Weights of a small transformer language model: width 320, 7766 steps.
Each number is 500 + 25 x the weight over its row's rms, rounded and kept within 0 to 999. Layers, rows and columns count from 0. Numbers have three digits each. The size before them is the row's rms in percent of the matrix's.

# layer 2 MLP up, 1600x320, rms 0.093, rows 1110-1150, columns 0-79
103:467470459472493492525519539519511492474560500517505502419472512534495468522508550537527460469475496483537512506456515468546478515489534545463522542470502485498479538509496479535517511488497521476520519503488529537529505505512526489481493550
090:450474483485507487521455493527511490488462478486520543434489512471517499513544504497561526521520521509495490466474485471493547487508519516524478546474493498497517556480463485514491478469504499492486489419480504515491480479489514541515474517
109:536471492478482537503486498525552493513504464475526496523502519513500495535527484488481492575473498535501494462507485478483481496484524482482475500536513445565502511516528513464500515494494482488518520468487542456458498504484526482469478458
104:485549511434490460499463543495478532510497539492495515500516489527456526558533545522532483491529544475478523474509444538523508496503509476476543531533502512490501469497497503492487539477497493475470479506499497491483483498504506477489474505
115:480469513543458494506479487509503486486495533463514501504494503523495543523489501454511496535460545512544492508479499490488530525505490469518487510497448522514507468474484499510478505465503487496509506454495502523497500502553493513417454463
099:473470483498470514534471487540465495491499574497536476497488475524478515488523504494504504530527504490486520512501508455459472492515460482494470506537547486502486555502482535478490481498457503556476472507538504461527499572497472517493461463
112:478505460476511496506496512506535488483530534477471472484491481498496494525519549509481474501502532508479488484556484511464492504533511494525531531481491498531493435511518522475484523504478520524506515511470511499523492514545492496460481552
099:485530488490505533548499526487525538523415515491516495481435562498491517472466532541485532486512479502528487521483504465495443509527520509431476471493474473520502488471476506483480468489540470499491514489475507498496489501521548509521479516
103:489506517492500544509492529530546457466537515475506496510474520486501502488527510483492508527484499457549487490501460507465465517483515499463468542509476480529488509511465508544491540476488494478505491456484515508506487549531530518472475493
101:508472487480482462509473509506554491492543479521496499463469525511506464521509480470513532477524527547525497486505508533539497504516480454516461532510507466527499503480494517481496532515523513501504541504513511474517482535485491500473453483
102:471539518506515524532499553497503464508512496487532510473505509488561517498515499479486500525486514486504490490528517488470481495505503487494490519487485453513489548537511477538483471492487493463451505498438453441462490502489474474501485509
106:483554546494476489457481556541487504496519486495525542499475533525556520497515490466480540463503516530472470497460496465497469485497473517486503464551528434520516492489505548494497515491473533507497548457436485471513514520470467548483466515
096:439502531498482440551493505523517518540514537469506501494482539524463496511527486505489520541520567490505521486520500498539502477490510489505501501498474483514506500483499498500499506500497519519512509495508508522536482493478534497502500506
094:503522525442485484496465498518514546521535509500513479523488489494487484513506474521490498539530503514502493520528516459530534507520479469468469503473472514490499502470465503521495496508491510556504485470467519495524509498505496497494493534
091:498453544497500472472508483525498514480508538514502533463538528494534536500524512490497489531459497521517493521469467485498480521480473504481547517532485534531505540501498505460477476492514514500496523462530540499503491498477465518479481512
094:476482468441479466502503525534495557568526502493503470492520485495538480524492499530571496468496499521522533496549511515497518523510481496511499494451528539495501510501492504534490508453508526502514511506483515525545464507481486466470512503
099:512531505474496442518496493493532511491488499489509525453488513502529515520552518509486498512470483473531546475524502534483484474504519474481494555453481447534502507469453524510500472481554501579548504494472516513502491494504451503497511536
098:499561517462496473513459500513453505453504513489480478537449517516561488486513513520506434522520520482518497521507502509486488496542514512449523493481486503486495494426531516505510498500522585486471464509528532472537496477505532475510501483
109:491519519512495493501480534484513543489544509499491509490476521508523509527552525574465503532487490547471482543500465503487497506459536486489504470518517546479472510461494473506480532448488515504473522505502471456505480537526518494441455495
096:468547472486486486530515494532470535476552522498514512488503524488483490492497551539548514501502521498490559500546512516487474483484469509502492523432497436525453517489476537516455516501527515487481480515477524522460507496522503516481482495
094:464532541510512460494488471486506453544550488500478497492480502483530464466500517564532514501501556544514545510495497470497515493493486452488534501489528480543498504480509491546466510503565536497493483508491472485493493529497521487513471498
102:486475507489460487560499532521530488497485495461513540452486494483507528495533480494517543549477476516462507535523485503536445478464485520471505494473469510476463525467451486569507485463536538505505490502504472512499494493528476517498519491
092:503476464445488482487483523529472530520493512468545505482473505513500510578503507477505505509449516504535537520517533551507517505531464510541572521497489469529510509496521521484521499507525507523459460487491505525505455519507472482463507525
111:439515521476475493536510456531532485489550491481538524465519496494511506473539494454494519544492526539487500472516471435493494454486519475490510532520518486540482496534448499536459490484516547479507469475508459502553484527500471458463490503
104:508469472472490498483457515516472487528509505483519520491516512523513552522521505504448528511494505476527457530518513499527510472498516522484476479500462469519483464474495540526500521470496506506506499519528517477496494504532535493505528526
091:466497456454504489512473497494484532538514509486476473489505534487494496508489509519506559494472524529489441502491480472528490504484527506482511495511484510496546527509449494490469493500530528475554517506488562541513477483518482507504514540
088:528482466509472461492503469483513504477507469522523502465534489514476460513481508410490481490496508491502545560450551507555476506546469472483527503529505525488500514514537461530493514476503516519457485490494489519489510486513455477500488484
098:463505487512486484498501534505472498548541508505513508532489516482516531499538496527515469511485539486544481466538495479523499445486501513475462535492498494538497530497482450487506528486511461517548515512513536470502506514516514502517481536
104:526509467470485481512446507470536551490492503464459443543493505486491557520526489503503506519477517464501490495498500477485506488538520459498486502410514489493497474493507513502477527436490546529524474498458515544496471502507506506518487507
110:473487509446479493539496526561528505485493562483546484496510509533494511482490523549492480518505464490459479481512473505484496524472515502513505537552539498524509487526508483528517515474530525482504493486500520488515500528533495504509494506
099:485519521519501464494509504506502521535547457492496507513477492531495456464514500513512518525508545470517489535491544521486496496495468526469480531498464479514474517477467480531510496500507528528519468478486530470444479511498442472497504509
091:493491504538511491517504497480519499531516503474465485515476510526510519521537515492484554536499493493498471500514465511524464494491534461472506537525449511494508495486468481538508465497488475528528552482448565481496514477523459536487558477
108:483522520488475472519501479512518483536476534470493461514523542511537523510495489497563514519501531516494511469501524480472465514533493497519500499525497516498497467517486520521473504464476545497472471503525501496516517526544495514488537504
099:463490515483477473532480498547498516532479513511520515476489543491514510498498551450523486514477493485511513498510490497480500448484476530486503487468469485503519496539477526498511533477506514545507545457532500502478482498539518492461501493
097:495487487480517452505464470540507510492517495487516487524485508503490488523524511472539434491487488481538502507532505485525502463506502504466517502528476495520443483470465511490488502470513504480469512486510506519500492509479520491502509497
108:524495491525496495530495507499551517492506524508447542504453462515492514534482514509492508498471493475501527493497487489490533506481498478474503560505478525481514487509484482557531475493503546522491513484519477517481475511491502499445496536
111:447495496501465486514494521507529534508529463497509503502483512498485538514502491530497529519531499476500469464508504518504495553512466484530493474501511509566479512534505477489511468489473530498560477490490504471511458540513513484506469490
093:511496504499491466498537506548502534502551490464504509473521497511487486462513480540540475462503506510497471536529513488490517529517491459511491495513494496507476535529486501496514492506542479497481549449511541511500512551531523516513481497
099:523518505511497489546486510454499501484554508507503470509506567493522474508522477485530522500474518458464491489483499434544505520494491490443508488466515477527545470450499527468464497460516529541502521472505509537549484472470495542508514481
105:494512533512493527535476540490573485496524525484545501492519493523530491473478517485503494539501556491515460534508454492482509515491472484449507469459487489538515497488499470546488510496498485460463497471536492517532493513531532505431442469
098:484481460446490538506498512509551451480538490439492432492487514502484489475511492541537519485449499501433514520537521480506482478523495478504493532450496483514467564538468511519504508488494518495532519518479522506480498522518458535481496488
# layer 2 MLP down (transposed), 1600x320, rms 0.0849, rows 1110-1149, columns 0-79
099:459531473480515440512493507513495510491494514496506517480477526491511506495489496512492458496513480488497484485508487562512497491538514482480478517488494526512541476497512504494485521480497509477541485555476539518508502520466523518497562518
098:504513476465422491470474497513498443465506500526467479482479507573485509497563477505511498519511509498542528522502486507495470487434493510525561471504518486506488500541558495453504506465490504535522537542524486477509503480519552421482501516
105:501495507511505523552521557485493521504510427478497507472485476517509449460503528529498504503488555490468481475471473520500498505463569472474486495490489507477485542510477527446460485498510484514522522497547504463527500501475503457484520496
110:543513497533524502509488511462502496468471453531500513559501507476520445544497467485468523516511472514495458551500510515540491475504454477563495509498495490538524516511513489466492501455466485498483512502534486481488490476512505531494484465
118:499509475526504526458545526480461472494510474492472458486513487492489507515505505481493519510508512502506503501474469475482471530474466514516510490538528484491537492501496520461513494482467491485485522486514498494502462558525517480503524540
089:514526470524478484496493478494550518486520483514512489555528503483480497515493483496493539469483450527476510543524473548487485486451523477513486488451519531507498487463528500502503516512525503475546531516480512480473566470533499523488496498
117:540460508501474477496545515477525497538465505490538543512491485544487505491541484537492516500505522509464513521501504519501508495514520514484525503518530516517502531501513521456520503497506450468506531482556480497442474477477511527533509502
100:523503485521577507504542491557454505489450484492507491500490539529470525465487476509507487465527488507514541529496484542492497488523499518489491515498508466502519507514471516484469485509447497479479537503490445444453495517479503501504511541
101:510509519495485522486514490525489497526498502501492465567491480504448466470515489531493503493520505473540493519469450502497488482490507488517472532494551490522517496457485530488547536477446472545495495514516479499511505484490490470519514491
096:452505477514517474521477471487510481508453496523413465506502475486519513496504525489474450474508525480488512504516523495479509507459500473426507536526463537482495492499504462492513549459458511504518474492522484524484548508533514532549509532
094:519500529543572475484546498492485502495510555497486503463507506496461513498486528522483436499499473469489503506463490532497470549548496501484526526521483489492515527471489502471522522481473518477512539533494488479498446460499509558512515534
101:530502441483495480481545463471490489466538501507515496482495459463474478509573458493493470490507523498526528506519481497468475512492479470558449491521504512466527525505522541499490481515481495506494521545565521515466482534473524473429491535
091:483514524448534471494547530508448502513525518498499473502501469514488480506465520477497486537484482500524507512477454472504513473509498535487519457500491460522514475533494472488511502485488479553519453479504495505512500521452510495536527509
097:510549479526560510511451515489481515468498508533489505483464487511480507506525486499504489478484503481498499503483516496506520526523471505514535532495499491511513488466525506474482525492453486512495497501509530532529538489493518531478471540
089:493539480525517479517463496535483494519530490454499509531495498512476518506441477501487505537492529462480530476574553532516503493537531517503480493477492514519529464501458494520515507501481444481501478522431527489498500495481527506550511480
092:518487553497534506516543493470521448508531538495532497492471498491458487486477544528496497522518515490496479513507507455521531448525484442495518481502486483516499486480475471444486492522543503502480481503514466498533496535490531488529484493
097:479458485494471511487541493509454456499464526537518487528543486524482502479483504469510486516518545500537496541507503493498502517485470492510554438551427478477559489526480508468507471518442502488487521510529488521490509482517490497480506550
093:522471527514530502507499512506504476478515465495495503540473506476506492485514551529474502497510488518488511483477494546544567493540503449492493469506455496507500486522513479540513503525475520477538491460476475486493508539493471550479500514
113:528522514523511516522525495498483452532474501522493520484474482512547527532489474456468486497479478482533505495510516449509492491467527482521541502463476454499516509515474502491513539529517476507490482503468507493482499441496497506487468531
096:484474501511571506498573529536504526450527494500451474486516484504487487519491516517493463532479501493513523535481488508454542526504492523492478561472478469484510509437514501513468472503519494478465477449481445509457487566444496546495501516
096:537491496512521466531503568478503529471482514513498466466502541496485490511463491472466493520519463486510512537483513478532452503508507526500490507519489506484521506531481507487527497492491477465529542464501515498531520526496542509518519484
096:467471510508498475463534507524481465489515494464459468533555485499516503510507480510465488531538459519521502516516493514506468517512499491508549493529518493474502535516504483479490485511480515502519523497511475511500519499486488499506510517
090:473529521534489536497546498492517503511476480494496545527490526491515505480496473533480492529527496497502504514525505521501520472495528494489483510478520508505479518457505507552484521509544505530505489519519496530473489481541498508543493512
109:542497493492465460524471515498476493489520511499490500503523487508494528475499479499541537436546468523487533472469525529496528523485525496535526500478527454487476529478494470530475501528520434524529511445483509537473554498496479483506472469
104:506494546490492447549464552508522498527494497489481525491489520534536553511460536489469531499530520491524504503510503465489494491499474521479500522519493481553505521488496480524483554511481543500557449501507455471505475525528477525542519494
096:474496541518553490502518489475530450519471489527467482506476539537488480479475505511497490509467512531484495509483483522503513532508471529499527524489457543511507502501489537498525518520505521506488501462486492470524527526544521440460483515
084:489524519479584528533568491469498449513521468501510484487477505521543482530549506535532511514490456513527512445485501505478482506503522481508459528499467456459510498481489485488485482498501482506502502544493520477511517512497466537525516470
096:504501504500464518469507503521454524494455512520481502548477500554488537508500540484451482558493493546489495513526480520479517484490506536497490504502525544534476509484511482465486517493498506528512468505572499458521494469484493475459503504
102:528529481481505575520540461493524469485476542493493489504492505536495463461498453520507541504507490489515392484488452519514530498479494490473516478555500508490534485477473489521505484544508503511547495485515494490493556481500458504517519461
107:550472504523455479546431499469448518506505473549483513519477513444482465495468473494505533504504536461525529505519512516484526483511468513508504484518489483539461466523533524505559493480481486488474511486504524531530478512513506482487497448
091:508491505494617502483526513514524511514498526513465478513484492528493478516497515552514487537461518492506528476488515492493536497501482528510478505499480506456502509476479509492489474437502432506512523486471485474491532483513501538503508526
094:478470456475573503510596511530462515476501526543535487495509501480467505501506468474505513452508506496482502489493508480497489494507517515490528499497544475508523487423475473522527484517502501483498482575493473522507476474525479438499483516
116:477485506461523510492421505507439572494508520479506522492504529517506509512504500458486496510485515489465500486475519556525493492470477499491508523550491512501546505493467490529526478511496493490482522491474522488504495522484520535490441504
095:528507476523565527509526468510469436528525510507496515461512477500468519517480507478506508496505506513554514486535511509494510544479483478529471530469534461507527513489537476519484491506514493494474487563488480445468558513499497559503525488
092:516475510484598528518404484474487511479514478481519497509496493504487529497529507498527516502516496506497508509543518524486489477507503498469467500511465508489493485500498475445488487497505551500465459480477446458498522505540480473538496496
103:503522522470516522441503498512472495482533517502527498447464518470494506497456488481512533534539500521528495497483486469500512492510443458519503464453528515499491514519492482443500510540504506526526505491511476472527502488481536545506500503
116:515496516475452482525461491522463499465503520480481534511518511482549510520502509490482527532541503514473517502528491516492498470504476502467539521496535485488489497499508484500474559494481460498502505506532525514465493490520502533432486458
086:489531533527526463504519482513473500554488509489522490515530460465527492470519516501509526499476499483520502470524535483492500510492473463462431505467523501506490495450477513523511540502499529504501513547468459499481498486473510495498514526
094:501483529508478502504518519499480491507550445502523511506525509504506459480483495490518543524530505482517514478463475520501496487500483526501492503539486495482508497490451511513490472484480478485510498463524521486493479492469548495525507505
108:491495472455415515505472528505471490558488546498561516508517484517498531490529468507488501476536506503506490506513495496459489538480507521472473504498545521481506478494495491523463479483480503504516523492510489529524515525477483503473468506